Each number is 500 + 50 x the weight over its row's rms, rounded and kept within 0 to 999. Layers, rows and columns count from 0. Numbers have three digits each. The size before them is the row's rms in percent of the matrix's.

# up: layer 2 MLP up, 512x192, rms 0.117, rows 284-350, columns 64-127
# down: layer 2 MLP down (transposed), 512x192, rms 0.106, rows 284-350, columns 64-127
# gate: layer 2 MLP gate, 512x192, rms 0.119, rows 285-350, columns 64-127
up284 099:479524469467585568434495534427529356539425422505470533590464526449498508433535388449473544519474554471446515527509570447537421555468432429490511489479417489506463356496491485491449462495531543
down284 097:521487580488407481579515512533511645458576505440548465437481556570550489486434603561511458454495510512591509531479477544466639542571507474496466523502583435478463570474449459522584515538433476
gate285 104:517475569364450520624505495504453522466600593473492549555508523494498474450461538486518479497495534419421423485547468424531529490521429573624356547458471504528486550586391477447424490477527469
up285 097:564548539533530493513472454508479463609434456495514333535450469472544542533539518447580480559448482521482553486511481456446525539436528457568471417565463423435555454490519514482597492523542541
down285 106:484396482420488564548536554462468471469536545454490634530564540531481438542444510469540447470498501339453503450538456516624566492543502533615471536440446473522562468479446489460429480517565478
gate286 104:440536477517530580490416447484534591467515499506413432499518505489517545497441573562496487493620518494408529471455478504446475596489462473536527516522508538426468500470463502502433528431579439
up286 096:508466600538488477515432448580428485488407502439484551475589519445376528516572522578515501551484481506453541464536563510530449424371447567460567501426523439463527519464389519559422557452568454
down286 085:536547362496484489455524502424542475511543417567535435512451522488588529531468385438489521500512473475426453570473471527468553555589581461489444543501421515464482496511570525488532470547474547
gate287 102:518489538495503513452528532456496603560414437543523505466541437534502442496488489513546468571572536527486647463409583534520565494433527518421535542555514594526562431496534470467526480530555542
up287 101:547573475592518501457500543495467447466506512502523466562484481513490502416411624546424418528460560478598430474485389628388488465441440442532529490487473495492439493501517455516455596516557490
down287 103:463553495417451547531435432539504437503549564511449522500454490513513508474507446459527550496473433519463444521615537526506485516634517515479511469465469460475489549478401528536396422393476490
gate288 113:484417433507491499523446480529473574374562449444483530527489467525523496462403543481490516538545523448530524671460451450511528501524415498504503443446608519365386447551494462441473454459462507
up288 102:495502554429437520552505464463529444468641457543456485505431499429461525436460487494477532556558501566481518451537505443551445575539505444493493490474603418495495573578548470446500544467524579
down288 100:436618476481530442523487616497490445555483497595510464526537450459470491538581413504412377486476391485457508422475497480482452576499527573541517546521474501549597486493545606483527436524551466
gate289 094:377557580490364492528531439504557477454522508531428450443465416452465542523471493447495439540465502442494493528474449454532456429546518433611510480453439548523518440538491445436434540435453537
up289 087:518611476431480500497481467491496516487588521501549470477535462442572549400474401512449427443442567557511534524438459491518548609469451512490419481541517465467534588508566418489554483504544494
down289 100:536437460464561583456487559491439547502501491508575529551499558564484476505530601537539519452539499525528538478568566567466487577495526485428481557583554454520488518409433522571577471585543476
gate290 085:462568437493559476515482497500452440472505502548413442426354431405561550461508553523456564482542449447397553520484573488447413571448461591511465571446535498517386483533511546478504476553548441
up290 100:483552505482471537567478531523515459508484503506454507451499512463446479493590577493537500413474515417383594609519512398475544551502487493450456474530539502493554536460481410539580507468438533
down290 091:482503507424524413487519487528472483559516520520516548537502413581547550472373489518506492524479437593560441457521473643497460455526557568574526612457398446516448441524517562445430554484594498
gate291 098:485494568488507491399526532577577497601458553451430516502404523526429530427548443476462541529514480556513548520520533457573451508550501544538475480428520408571462430435474493521462496528541485
up291 097:545517473492496498393465454467562519506565526528542480389439576500484556531554463550558489549484469477519542488431582579540474505477463522480517459583438430542396516538587556468508458497574573
down291 094:451542476518424537538458485506422391488488547494548575504602459467500477566477488483466597459524463467463483508562496481409515527448514519533489537498538526562569501434520391451517503517378508
gate292 105:450505445576471510572479422449385468376551493566527542542516514560490543447453595451454465495507453614428515541587514507530478448491469528500519526571493511537424486485506453526517529573526508
up292 100:519423582485487496575610471576397493504569422463347461622555473529566485478411531474452501445469442479517522542460473431465547442585480524544543559436468588562456497508481505516500449560458480
down292 101:477423478602449565536490424454422459411509472538577533491548505584455473485463520445533489465557423588430587465517470500531563460575448472547469549491531452526462497488505548480565521625507516
gate293 102:482554492528456420494500562407535487430452546534513477523469414528559523543611467534453473474475526470560508523524487541466494499574585437487575483514466533584565514566558500502429418405477544
up293 098:543505485527522504522451455537458564401557477417488542490514483525527488412476567521561491543547438467497487512480542428440447496482524546517412447548553548432599526491401466456577555477481566
down293 095:459426474451459526467414498398557471573459532566503445484517493434508539473413360471479577485520536525444494559490510597507494489541452465448516518497441584573503495422520537456463440542594372
gate294 087:500416545453521531530458429381450460521551508474445452531461453390524521494546551542420440586502478452512551485428475511525317491486511383551486530539479549555510503484438491404487560438531471
up294 105:486557527502546413543435446533431459498425494443559519523491533472607492447548483530463417576572506551574475542441495430547516440455436550492440528487432460490506554451487450438524563453431454
down294 093:469546474490514520483540515508548541432508506550436556470513536575438471455467514508544565404442546519436504493526444538483450601536600479493518475454541514508463442586522532560516459559475532
gate295 099:503463447502558595419480557393507542472516503534583496559482541546563454470474555483455409507552587516440427502455493491430524486421459427580430507464450536463538624517452474574558478524460433
up295 098:451544549502472474514457404595404478477497623515460471475495463485500509567494431520526476510490474474541489528537511475472496507505468578394466530500404530484480478588445555578479558508480467
down295 102:579537560453508432568476500522553529465423447451472482478515499433525567517489505480436607531452461426558590515567480493573451495446559517515568526496542530581521461473595475375507506426507546
gate296 106:535524592497603474565561433491475533592514476555446540517459473505508539500466587503480633483557496503492489494492567451506508442469540579564448497521567500463513449533486593517443515504458551
up296 096:534494569528446355484576626505539467457454567524512442421462447398482511460424518553589512514564448585504446498499520486511532465508468500608566505466522511466505435529615507476547475547470494
down296 100:481508528472548556606465433512542556571521378517443508488437442544492488448555525476488597423430448522508480495478582479491530426472523471475445536497571514548524486455503497516412475578467559
gate297 100:536376412427456430430485446444543482459527495498481486548460434535464536482530445439439384512532491550550540583522500461456482546412490492530508521546537400398494510511556502458435534533589545
up297 096:447566477478480465468485442460435609380481484555526443421577478401449478462490439520484502510502425507538528519522507531459441496523516556453514551594499445527519513438472468572468535548551560
down297 098:463560531553532510587501507495483523584459496529556470474471474464485437522425594527482554463507512459366475408495552531534441492558568541528450455447560554582466457486476459483519513460496465
gate298 096:641529501516504564430505516426529525401498449483523544548488534505519458487560505526559418571447452522414411507469452452615479535492425493447566439475466501556617552520553435558480486533432446
up298 097:483491391558500510477552514419570451471526452435404416443523501506481432504546567533518454508480463519564536481490582412414505410600565479501553491555468508521562525525478426447410478530394429
down298 096:523579612535507516456484515492483511488412492548537627435573539478574524416530490548522493483490514469462470548415371529543548596506456466484493488432498467528496498469530537604569507465500503
gate299 109:457577591409425574486429484516434536586523481527474567485410591494429490505564427468546471446448484543477474526514559451516503523566510487585404458492474412586495614523550502429455517475453455
up299 101:603542464413532482459471511542497581563449505445498499417473505499556470542545588443583481469460478623505490645507526417461436501507473534504607479529499520529549509475458528546438482423506452
down299 104:522499472427530504480435472485448567544494484592506588534482611530464447587527432537484411511450482446475457465557508481567545449565481550575359507507533384524423544438528504518471553475516461
gate300 096:521543432504564504423434494436460474467507518472476468482445524496529522509447528485492457545453522505489511566534487497561476523563478600510463495499534518438531495462586557475465516518476506
up300 102:537552525477450535532469461533524569398534409444454589447555474529530502434508520470510493563595486492396492442438462501517563500565496510521472422522449417527430603518444581544565576484506615
down300 093:482460428527577507562537483530567489633448573466540461549467587422581450516479507460522534467496523478553482509502525467446431498488517460533538577388589510496569465484512446482471425473484415
gate301 090:402555496492461441465523472490496541591454498545473462537514402376475541445549458478490492443435487501477506550570494582493528448495434484490481529574436486492616492482457475472495513398445569
up301 093:518540529492491555449503472483479500592517563489417489564512548534491415517513479620464491506493476367448479579642519504485505435530503596551536522541488539400495419415477596499468517462431563
down301 091:461486451534515465547513538499484484370498438533546530474527488468508561460459476361532508490508534543581445485369495447476420578473499443506465488399519486535474583586531464527478508502586394
gate302 108:498498553611523518479548578560531574412534520515507475513478417444526535554548454512509586476522503486430425509575443556520454481510456498502548456450516442458536583494505422497682516512558536
up302 099:389545503619478569446443521491452512469538584491461433470546520475506523432478491435504515528496548509448473527480437486580473512538496495452456458412459525504444503488556466464618567544539477
down302 118:560559429379453466532487414432451445547487480507500532507489531554498458510425526507469414509553467487564538500416549524442509535502509497561477513610475506509501457498434572484358456446454481
gate303 098:467545504436557502506493461448396456474480518472466487495457507456435539590423437448402427535595422497569479537504515448486461484531576502456448425533438556408452533456592567551455563486568559
up303 098:508526515520543393406509423478456481545414512499510588569481537548505537511471400467514443435521391436526445523477488522447450429486567461487479493478382446547496518503522522490523444469486651
down303 092:510514454487472610536479580562516513454537494466504420471494480464503478425558624520501553546461570536454484574494508510544537581521437540522526476524577589498496457478472498512518578477545354
gate304 088:517541535492447424440460497486553555566410515535548533515502412500493506501482441475440561531579477454505438354493458559519471540548371474476486497427470473516478503497494496559468518512446496
up304 100:505430587477511414499490494482538443552459578543520405529430484474574406588500440482470548476433516468530461602557509515505467499495540465522503447405434463434540528502494529459410501536503509
down304 096:578549499539469469490519542494502546510473505429447521465560498419508586483449502500470493598618466492466490422418431483481580542483476555487548535575470503565428558518487483556534493434547514
gate305 096:439530536485532493400470515540511463496484554453474490502503413463530524517545547482524527496555587519576503484435480551502494516537498518471478458555444509486509473542380554543445568515546523
up305 102:554511522450456485596490477451432526567496545458469479382593418494449529514471593537470441642512444557492498464552497457504436456485515553565438438471488488508512510561408532480490549553550416
down305 099:443478472554511501387522533553545433407473403537571501573422521491573501443617413454548525375487546509577472556452487469486534560498471498498556567526547504506497490433547484548493390476464600
gate306 090:622520451496644453516437430463476604431574471521512523496493436455497463482453576416434506509486458470509516527487619504472441541431459496539544574539589489416545496506448516500499492444503593
up306 113:593498438533479426529437445451513458466440473533527524493467559458542469508533520423422409474597374506494468475447525448424410419417435516506476461475474487532449578411516517559539487504479496
down306 096:326519554462467530441579513494545448567490558504468507513527480542514510530492505567576544540448611588519544574567429549502616557548431494429507484508522513543564482518453479437508555505515510
gate307 097:441613510422541460528531587423490440557480558446468470472540577547505502411575518528541527528600387559474543504503454462577486511500453417482504465543527401539474522452488423470524498457542445
up307 094:433461506595518544617496472609548568541493425478520484521471475537530559458514488512512456566464489593540516432443470496472516517439393525479444576562453559508508486511496524522500520550484504
down307 095:548564486483476415520532531456448412568505557423479546524599572471482446477557558550547502463543437438505527457578439423615498494430547449591570424486524471487488530508547421448538531458503475
gate308 095:457501495513549560533396423489441460557540515518413524479488507532461598507495516524494495526503494511498425402525515480542504406544547463547430497530458492449486495447553457576516506529573515
up308 099:532526516447500493391496461514563505526599454557544557468582468447439484540539595539492521490444430554500515527595607464477562488537449512459549517527435490504571431436563575529440512463470509
down308 101:521460483584526522582513467468445491516534569502444527473413423566428481506499475483518469599480626470411407371544415503536437423439595501574456449493491509435529447467466437568539517571597455
gate309 116:463491459606533492434444503548502556509454551517504461514477563514465577471516443522627509503458512476517480531517549601522529483451440538414454565500413464573402605499494411404498349467428559
up309 114:564515590567556533606587447526486584543478542503433469545445563466444547471575530428511543481542473529533512474431525504468432523482591574541562556457518542529426461476388491428420485484526519
down309 116:494496516507592492526497499461487515549479500455541622472489567383528404438570552540418539523543542426457540447576534471546406510526417494436421417557387428527451503536413460498630435514549467
gate310 107:466584465470488421549430495515513554463464534509548443504565466577560526528496458519459406526539541471413534536563439609602502512453511577552449427486483565430495572546470574436469502487498520
up310 116:440383464454552557548498533517538534442450462504424540445505535438515545427395508548542569438535530569497505492554417433418533503497434479478498544504520517510532521478533572520526532554514483
down310 115:514478472472445473379476503463516541542491463484569550442509570498534430636492528425580505477439397547555504539568493504609579514486474444500504522503564501513391586591439519476520509521457517
gate311 089:517575433515497441489465451563455594463450457636485502489565474523448528463538454507493496609522451505443430510560477515575399465551594540505577530507400476544476512499415491509483399478549454
up311 101:516522541419488529423569564513476525512536558498553517437490495534449501566419506528558501545520518441554529498402537507497505603513433514528527535531492503509460522551548554423509496468517355
down311 092:485463442541503463556478419450554506518508432542475496557487484476582505438487495446455469427496514583528480482525484436533528432472518436461422444455600499533594460416447466570522529546435555
gate312 109:520505540551505475507549542503447470464542540487516410433524513465399556551519457553488536566491518667455521648464527511512505424519501558555554485533468479516527517495465554481548453466511455
up312 144:478524566450504463485539530530405566495463571562429460477493432452491484425503491489471517529582448496443591667565541616444459543436460581554583506521463452430542512394454524604487545386566484
down312 127:530559464437482486455459478522360428400514545512413505519539435427437474480482446464474550525630447543443514491515469503487430530546534524442564519445497475485514501490519506594527535568537552
gate313 097:508480563420448473492502481517453441507484510560593560571393523471439515496422441469540468490465565476468506468414511521490424528527453404463440495549412498584599511481575524483481435531494517
up313 091:594540472508426458469455627477448425541449494513565529531474521539467478424512619488449472547511554507453520581395559524464485444503491521444562470508428559479559474520418482606354550449538546
down313 096:470447509522588557510508383504524646485543473504376450436494482426454422508549413472513574589571418466532469474604438517520476485469559468450501540484548427519418494498593548438575510539509475
gate314 092:470566509450401490525513582504513490435457555461510434577459516554528446485561482445490455483605434527547572503364532626472416528427510437518472535396482503461474528411414523442475596449481485
up314 090:483440461452468478514454464467494421453531504484526544574495520575506494418399490546541460536596435526529515483482482472396485606486500450484560517503481434386642502497458538585498565383526470
down314 095:565493480552557526474468399572466565581625518527482496505597513479465513477511526519439524511475525505427425561602421432517499547544445457507541533627516438508520472536553486533513351551476557
gate315 104:331561518572547498534489476551474512522587493548469460530513409468579516430522466495540430539602519536539580568490535528463549519433404514511573580568477455457449445484569606459523586488519596
up315 105:438521461492458458452573579487415427581487527560464514479460530493420561524489584521498510371457530507510473538545531526445492509581537552561565522502444451540510488516541503562430470495563429
down315 103:566621556543574684424513492514474542465541497415531516460592480522522443515457492445415523474468445496507478494491539555571556474481457450460479507441516466469548570579449467471512451539477594
gate316 106:547471487536504478444502603508702520455476507574525527577448502556449441477425575507495511532453506623533518517482552542490542547547558546556462453489457522487511501484560482393508432552453549
up316 142:461549465585535552552476512453553516527498580447428464525549542569568512589493490401472488554573386573488504410458399540473521481405463469546437500520511554530493519441508579509518528454504487
down316 125:563497446524443488500495490546456500464525436463499591559470528554549561548528501391574511519552445453510470403525502553466526444427481493515526536551614578435519587430494447479541466508518467
gate317 097:508495437501516525468498422448487438473476492430408505574386568522443451506471549517439516509594498559564497501514519444499378482511508452558575520436524531469479468485515488565454530537536455
up317 094:486426455569472438578488522464519539549425491442477540507538520514494591499541488457499479329419596399449484462440522493474556425574473475455536518525467504522503493502516469534547463480461530
down317 100:414475442547516519489499468505471502501452439457474503593451567526538448544487566474470496605517442562584521498571454529493545516475545462594535558432457597508522438509467507547520549613526439
gate318 084:487503485450397488524488471489456425336537528495565570522518446538521472504523564507418365550578539494499425474551510476536355465445492457472532505460441565415554612470533529483442436420505456
up318 106:467523573491487500417566494466599521554492514470530621454497464591443463422568560469493518516411463502491514501504544503503461497450540457418530469467618557516578521576415515513457453445518519
down318 093:536497394517434479534463541533421506402510437469425399524519508348580541505466475531515500475609571462491430501423521549426555459540502548546474551477413480529436479403564470530561448539468482
gate319 102:427542525439410493529490559511514518498569504509501504471541500490495508416494561455485463565526490483513441508475467517514582473541371406490474543461579504431592474476479528520555436484548526
up319 097:534566497472483516550534446533388564526511499529425509449463533496563542524552606573593585499547475513475487522386501498523559486535524527487480580549475575489470468490483383511580511476503550
down319 095:446514454496549459446483555545519508473507497357494464517564455510492423509495524436534481472438508452548518475547470421526464508468432437450551482423549401505566526513485471465488385515494450
gate320 086:439551538454550498477441407476514441470458509508517546611517457444549521501417458411475480436402468532488511428554527529580388588494401515486483480501497540504476558561569529511519535434518540
up320 103:460465442449589492582490557539453428550462464450511586473482495539581563513465405564481511445558555483440577504454528397518475567515444474486553447487547530497412531433541378540529414449524437
down320 090:458568526518444552426515414501520501496526509536533491606544448473448450490479583439522530501373455522475438400523524606501488438451526544509495512487469437569579495583521614444448607525486499
gate321 100:513497500475551458488521467546455402506522444517427488504549470430448474469480555475475498533491576462521486480459435436567448559544432401457542435524452458563564526443405502438461465537519471
up321 088:617542503515469622492485536492405516499571522498439474511415580428498515520558572553486520516424492511570507530544489447532589495502528553524433599468589601462478513508496517581466492460515398
down321 100:503506552475586418542450487504512461500535435493431485436546463508447506503436542418551428518603595440493551491446493476542489519553468455438559414496414463621548479465374487449503484546525576
gate322 104:471580504544466429451479487554479480469543480497510487476525494519438521457612531507518569617489446548552469514430522515541498517557429581436506513595428564537511462502484545522472527429549510
up322 103:464438478433450533552513525552556496506467558463567539509564504547537499432482654380541407473464512450572597549545431492522539539428480455545509451517513447528464440425501493533457549508529451
down322 109:493513433546507591491462583560557509465571446519523496612527503539464506477533511511566451551460407483514439502530394381524577547430391487496463452513455530488466487523472560507579462430524544
gate323 100:407544456473508543516547522481422589567508519539467422433496493525515612438585460522439460454498378520509603647477557524519471520543441391562575550499448502488496539540439485513483485478591507
up323 099:527484490536457481508494466505537531501494579514471473484477507466413553516554492409524592569477568518419525483411548496572563507524509486486523448449516355539510478430468514540530526485497559
down323 097:459512566506612467516590565526509429482443497496521519442489483513582428477482534554563475507470490510541493540515493458479515534491539476588499523541504583455506508573520543485471506521476394
gate324 101:442555505549544456502401568560331506405490476417437546545537440461477548496562500588477481504486481514429477610528430489524580523532540473466552477558557579453447452468463456501367528502458395
up324 093:575410506513405488517497440480479539561470465464515513455598440408504492606507494502601477494460500423478516521430451473450525516594496534486364510566392583509534478574516503473527400532510614
down324 102:459445472504549465458431579612479472476445521371395564554485511493538520467467532567475462497462500536444510515548410506492609504538457506448523470490533562445436555506442478532372563521419437
gate325 109:493546520514473431537494471520472517493419602556457574501435511567514523516444460529515541484527529462530507483437551558481509458426427469501454463541505520481387521506490533440514405483503496
up325 108:462517464446425404430623505530488471527423506490599497541511483488475422460544471513512448543475475521522420565511424505488490405492534485486576480485458507485546565497583485508451477514539493
down325 109:591564503511501492527467438424581465588563385539532502503505397491508506527526500466520476486492579493539523408512497557507576518460460467521564485422526589479642473551470469495449616458461556
gate326 099:442518521462488548460435514457533527480507519469489502631539455490562516505430517467457477461482476397527531531520522517527556524560509497574407526512577558463399458531478516512548506452512522
up326 100:483542580445540544567532493491380540427495455534440511566560567472506449549565576498430525483462575482477423428497431469573528458560402385553571546481474576523509425480492601523534546448433516
down326 096:530484488528430490380450597519514531510482512504586478480520430508562539503414455470578463509413483480483556509519555492503521468506478574429424429543509528517507540482434441512440471543513514
gate327 104:554507470447614479441482448441505515455546552463541554572492494495474445615430503420466504588559490515476503563524446485460510387416521513415508557511421403499490458458487487446565530516495543
up327 093:584421463541606421470391456458514533454490595519456462429473411428532482550516436587439462609532503431447521578487503481479346480488633488443457455544543540494502507464490556494500532559559567
down327 091:467560498522375536544530550531501480503479441548487459470513593528481499441485517498542562403442509508489501405516555593580470607515439545601495461509563493484413511534464475503471470448514464
gate328 106:384436459418583540426554499485477432522464474476439544535442592517538540557487481461540533467535444455460544439504413425535433503481527448576516499483555431529458468518569477549449517629558593
up328 106:527443519402413534498476476499489457551496449413456405425431489500527496492543524520529545543390460443527498462502582410487593462520581440516457452450438474379503485546564571508393487475494487
down328 108:512502546552444460553605552527380431412481496458534536509520554485437500497486527562504502491447490472472495481513534461533486616550474446536595539451471439498459523467604570544462522531456577
gate329 083:516511434497533494484467361474453509499532555500448510484444398440485477465515592365470383492405505541551464502490437528448426471464500596540401416540539550500502471498464480556461591520532483
up329 107:544535525487449582498475538588592498446514471553541460464518393474501473493425472517583492549480525518540534421509462485461518469517557473392502470620494469481601490556511516409548469604481458
down329 092:485459465530500429481544452470444587600459482462542525514503595557514514518581428403432470453525528558503483547532569536526477508517460481574510495357490492470417505494491499571494510386548557
gate330 095:526500521557544489534501543557561528553552502648482460528474434359583508498444488506512552521555534520480538523539508436428437533464416330492447532440483497545509509468555569467568530546515502
up330 090:433569384459483576502443550460418445489561513474470463560542503471492449473552470486528394515515478471461493544499474525471457549557501642543464415478447459472512432534470506559463473459506480
down330 092:500480478435429465412477501521489400534548473421517494522521596598420498526502536507458573372437488458520532443464573487576462488462547575522480557494547465495537470532449520448470442508433522
gate331 100:584549493472501528426453550504496556517531485518528456408433469523438495485484575463514527434511483515504554543411535518563506482425511496474532491520469412498445441458473436418488490494544612
up331 104:460498518557605488535449514542448567438446494478468501583534564473542487490407468523493480480520550478507563475487460477460677560440304576521514488510523412428585438467441490487546527498553504
down331 103:511504462581566434474474432446441510499531347395473513478507553426530541529542478489426476441509527489551492529461519544489585436525432473561551471503525461538451494500495457409496591478433598
gate332 095:535562428437545452535472506583499560434502581624464421471498462485419549423490514513404503528496492485539485508570447551456439498479556439545439519589517552458464524424494523434456501584511482
up332 104:463496597478399594498552516492526430587507473509552579457517505534443413516515551503568517518633445511608620591514542462462516448421417464537474483594465490499558553467490515589537494509549551
down332 095:544490382505580413515443539491496524477501528555500435558449562462496522480540458509473510430408599471408400453516487519499519499562538488551486520463532549461451448504486494500484481513506445
gate333 100:436547556389490499479521439470467474465522449536451575547550549503518520524575454554518465411529414431547518491507403495479473620507526517382536528445462401467514466500531547529443439499478462
up333 098:442535421514479533549532547546515595471476548485494462453600546525507504507548515522495503568417487454458502508598474518360496474483541512488521483530505537639533612516504511546551435506511553
down333 096:487531528475470503409441437487420489517548363530504605489438433525452490483481528490586445508508485617537563474465547439583598575440461485483472497564507439412494431467457583541370515514498438
gate334 096:508472519545490494480532556459457488550528397503442548562550517468514479398479496494479575551529489546516495531451553467521469550486433496450478557451592541455434487510490518540436572522576437
up334 097:461478445500487461480429461457506557499470520552574507504493410561529572534533493512597517542480434429569533451449488487484567513528441460529434504475495527483441402374574574467457639526495433
down334 093:489590623513496448567489494497556437455538530447471493542557397474433487394476467562465472464506450519417538523470471531519509518405492508476513562463511501482529541528399447514511454543592567
gate335 104:412578515444429508540489492488469542553448462526572483487472495585513552462523465534450481544530576439508398507433477596532489560531531567398530414503435481579554533496488488432477537531572524
up335 091:544553557451436437475547411470506517465482468564551497514435437511438489508425465516505558459472508513589505458524499503455486549512497475432563544528548489477532581581551501529439480491474485
down335 106:503518482577499579393478485466584447494601582519418472513582489419455433432456509458529561483574444476440583483513506452486508478474452464570467582504591520417483456451494542574482497424488410
gate336 101:519511485449446472449482446505506600387449551423509466471555584541473486572491424428471525520462389536552524567523450496524512402557464472498524528470478520444528499518444536528574549445398522
up336 104:520424395411437419493517528467508527492473479511514567573511464510506445441498437481543531504533454601502555508527433570463469488503623459483394497488498458485448480481448587445541528467545470
down336 104:501516480490521600423482519454473398561419480481543491518484439452523572478477561464484458524506523443429437425431504431531470603446496508559469465551423518474537478460498476504539488512564465
gate337 101:523578488487515398436413550486561471485456545549530442492461502511559501469505422572497540480584573474459510541515487583493509474439493473563526483513492599459488599488511478531503585564396460
up337 096:478492480480478517511467418420542448590521485478526439423509470531426474475540497419485444429454525512450471607475579505545497479505542468409481488492477532411644456556548434466539486490459513
down337 103:493490544441588467500526544575461476440419504542462539547482467541475461537474505513510479540511507502512505431520460471460470461505532523563489479515455502652384551544464668517487502505553488
gate338 105:505514503399527393504545504427543481457462508481457494494401432390463518504458519461499520495431428532516530534506436372493588539492408428434486449517408475506495472438518515530498538436433468
up338 106:601464506534579606480502529478556569517537453513503513489568597479437577531492538517535491498549572545547461429558535467496522465463490596543454477521651606655588534530479498476473619522466476
down338 105:452577491456521433487485499435533415502499574444492445476494458469515477564481646470491551526480534555516519522528464496568535451503487496464471506482457432460472475462553571580640449501440599
gate339 099:508551480478493436468517341587500561476445559496548498476489494514468475490487534466433580549533515562529507535496455556498433478407580458496495505611478543539460527461488611502395400544492405
up339 098:433549498466547643462536502517545530501451476455498586399503464452541455506505574506566510454403519495483583516530525492508525452522483447483476526505418574470410453572488540495619397512444510
down339 098:501518509533533465452493490634480539499578493523528404499520514543465452511493478469486524576594473567471476531495498573476536595454581497543515440560479541553516522418564475540391418505562488
gate340 085:550483399462469488476413428407507491471496569511521403525472517471429518454393431494543447478471460495523541529551527517424444493465572509491424458543481466369566482512536480511524505438589560
up340 106:563532534539475443576487486496566605510460425511437553453500513549480656575477400549545467436402465520465508467361437497565473439556442495482509457507413425478540571555545554566511505538516518
down340 094:450432450494517521426472511534463319469501540481570454499460501446525409505586517502469500491626524467490576529595459464460522534488577484532474537513588531460461470463445411438528505515510473
gate341 108:580439486494458499508484529453604471509487469588540402595493468459553590454453578449453552573363522423512493409516618591524585531483497474619471503529433528515553514563527503537468472408468500
up341 091:516529507482481501451532474461541545540559494530464540463555595506486457473460556534531474499525445497467453567487395408506478413449541548488524535530564497559465462538446524454501445481555460
down341 099:520432523546508478497467503514526476420442602502417452620527499560477597594471514494497465467405524429537600454551572517534561483521527497582433447515481522536558583514560449502407471434515495
gate342 103:533421500506519515473464438516481639503517483555468435456523501490491461538490522480502426499571404485463480589468535568519506466481563563544515501576548489550484372498463498496554473501464598
up342 090:509625442483563499446392520619537462506509513562586387470492531543471483604458435531466496611483566565419496505462475538436488526461469489490440494503582508438578522543571467416538494567573436
down342 099:500577527538423464483556581435481436424524498505474560595471486530518561458477453459482525496442555514527551444520426456557415521482465479434529439502460540450480606511530540547432470536557430
gate343 104:505528590508447514512513523419545426430536540539537558518520437488542593490486496462542465549462562593489493555455469613487507517563566506579503528451373562560388472518616488547527543429541531
up343 089:574462513525521522523542479477506505463425414448406460535559467498438388509547551558463530594541547445470566533427601514441576498508469559506484487446594450510503497408556532532533489514574512
down343 097:491499573555448496536510528435537418456542586507504566523534455470535601432493463438600489471487458620506504496488513547464544514508543517634492533490414627501487509518533487545536566519502509
gate344 105:585501574409488486500498560498391528489488492474544524579512468570562540553469499491497473520487458522491500450436411514519439471568507407550518528590453501579449549516476539452478454423424479
up344 121:473524424485559384487483509504548603423420467450619465613415548403460534488514436553568491631524571533502508483415465519429422447544453425505472558433449513469477405561443518496472483505537503
down344 123:446634517422512547522493479495578693489497472543610569605457502479450448501493512512603373520434501517414512468506504529512451435424475427478562550411492412490483409509501484480432509506544475
gate345 096:476636427460583462539410595393476499407449558467533523501541547494512526509619437470463489450531597504449517574583546456444528463554487473487517559574490526532476507489409442544484501469466393
up345 093:516434632525425597521573586470631483430503548511490435514542536459479539552384577518540474451556521477550450448527539543409494450502550425567570485423440517539448605499483466461468451467463543
down345 103:512601449479555404561434575451444550423524526414535579454530480550480479476641441439494515535496635519440542587517543542541507464562485450435470545543535565555453453525501438529400457472451438
gate346 090:450588390540704629460462487484422507493538518556540486456508440476603492475498557469539548541446587497430505522484482529498428535569491549524478363553523501497351513458526496495444510478568524
up346 103:540394572514454475533497555539515495473551507525467533525497506523431418425444508620493480593482498492547453474524486505555498518540520567459505508368494455475500475502588537404421487450538457
down346 093:506578439478627578462487525492440540490514512470541421439506496525554556528564518399519539480452530468457506510439521506420506465491431406500486417601547527573472468490475542523557493613469544
gate347 096:456525410520525522447485555518553475466500532476469561521572467486577460426555413447488439464572567516395537630534491526511381482515476462492617511537469450444505505505440459514524449484518487
up347 098:412462479526492441487436580490538531527420432534596565452423470482541510419523436473536428459471551535545450539473482565493610443532611493490547509492476576483442559611578580527422476526504460
down347 095:543517457453482564485596413503409505512495576492416460485497568474466496557460507529501608530590500570518499454529476464567441598477420511512473522530475433498504475435448467441584596468623600
gate348 085:511531435486492518495422511503519573401451551512455388517492536439444540507515372459460471461503429465440519530480503599498468571557552486524517487501486492462533479486533465541480500434438505
up348 101:536494545417432427486502490483527456482524568532538545435477447568472486531374467430434510496594539418519497561497469480483522398577507513450488515546460464504565518444407437489497447480517493
down348 091:497460482534572526548531462508472503466495446451526483579488575453552426455676504533559466500397461580500515451527546527518510566432460463472515462465574518418418464541575589497502562515427516
gate349 102:497546496503470457495386404497386514505466574537459456551497453567523486578489340585376572503444561457450539481488464540512491527536538464473538511511523518503564502481446479556512530477510561
up349 086:579619381524504461413428487520464554449486445561611496371502437468526496483437396629492511537535585476476454558486477512511507581547495517473468559506522411549438539553535449559434541528538519
down349 101:421410466477539525586607588491568427559565495476536480513446568438416497444539621424545437474491394475498527485553528495548498419424585504495463497478435523407472411500597438481490549490484452
gate350 092:418512493470509487471514507392435519445499468508515524580511522531529527484552500543549556437600532384491412439489463442558504587510530487510492539458553523559478383421476557565455432514562441
up350 095:495550525471517534465496507504593547526532478452493464539521626533503385543496420501572478462533418524509575533466568463455572532486533548563462410491431445444651509522479509530496461555467474
down350 100:454498506466481492513485478466470521486558475503540530539538523490512513566520551519485516404524501454484418415576460433526498576486533466491509512457461515576478379424443590536490427474456434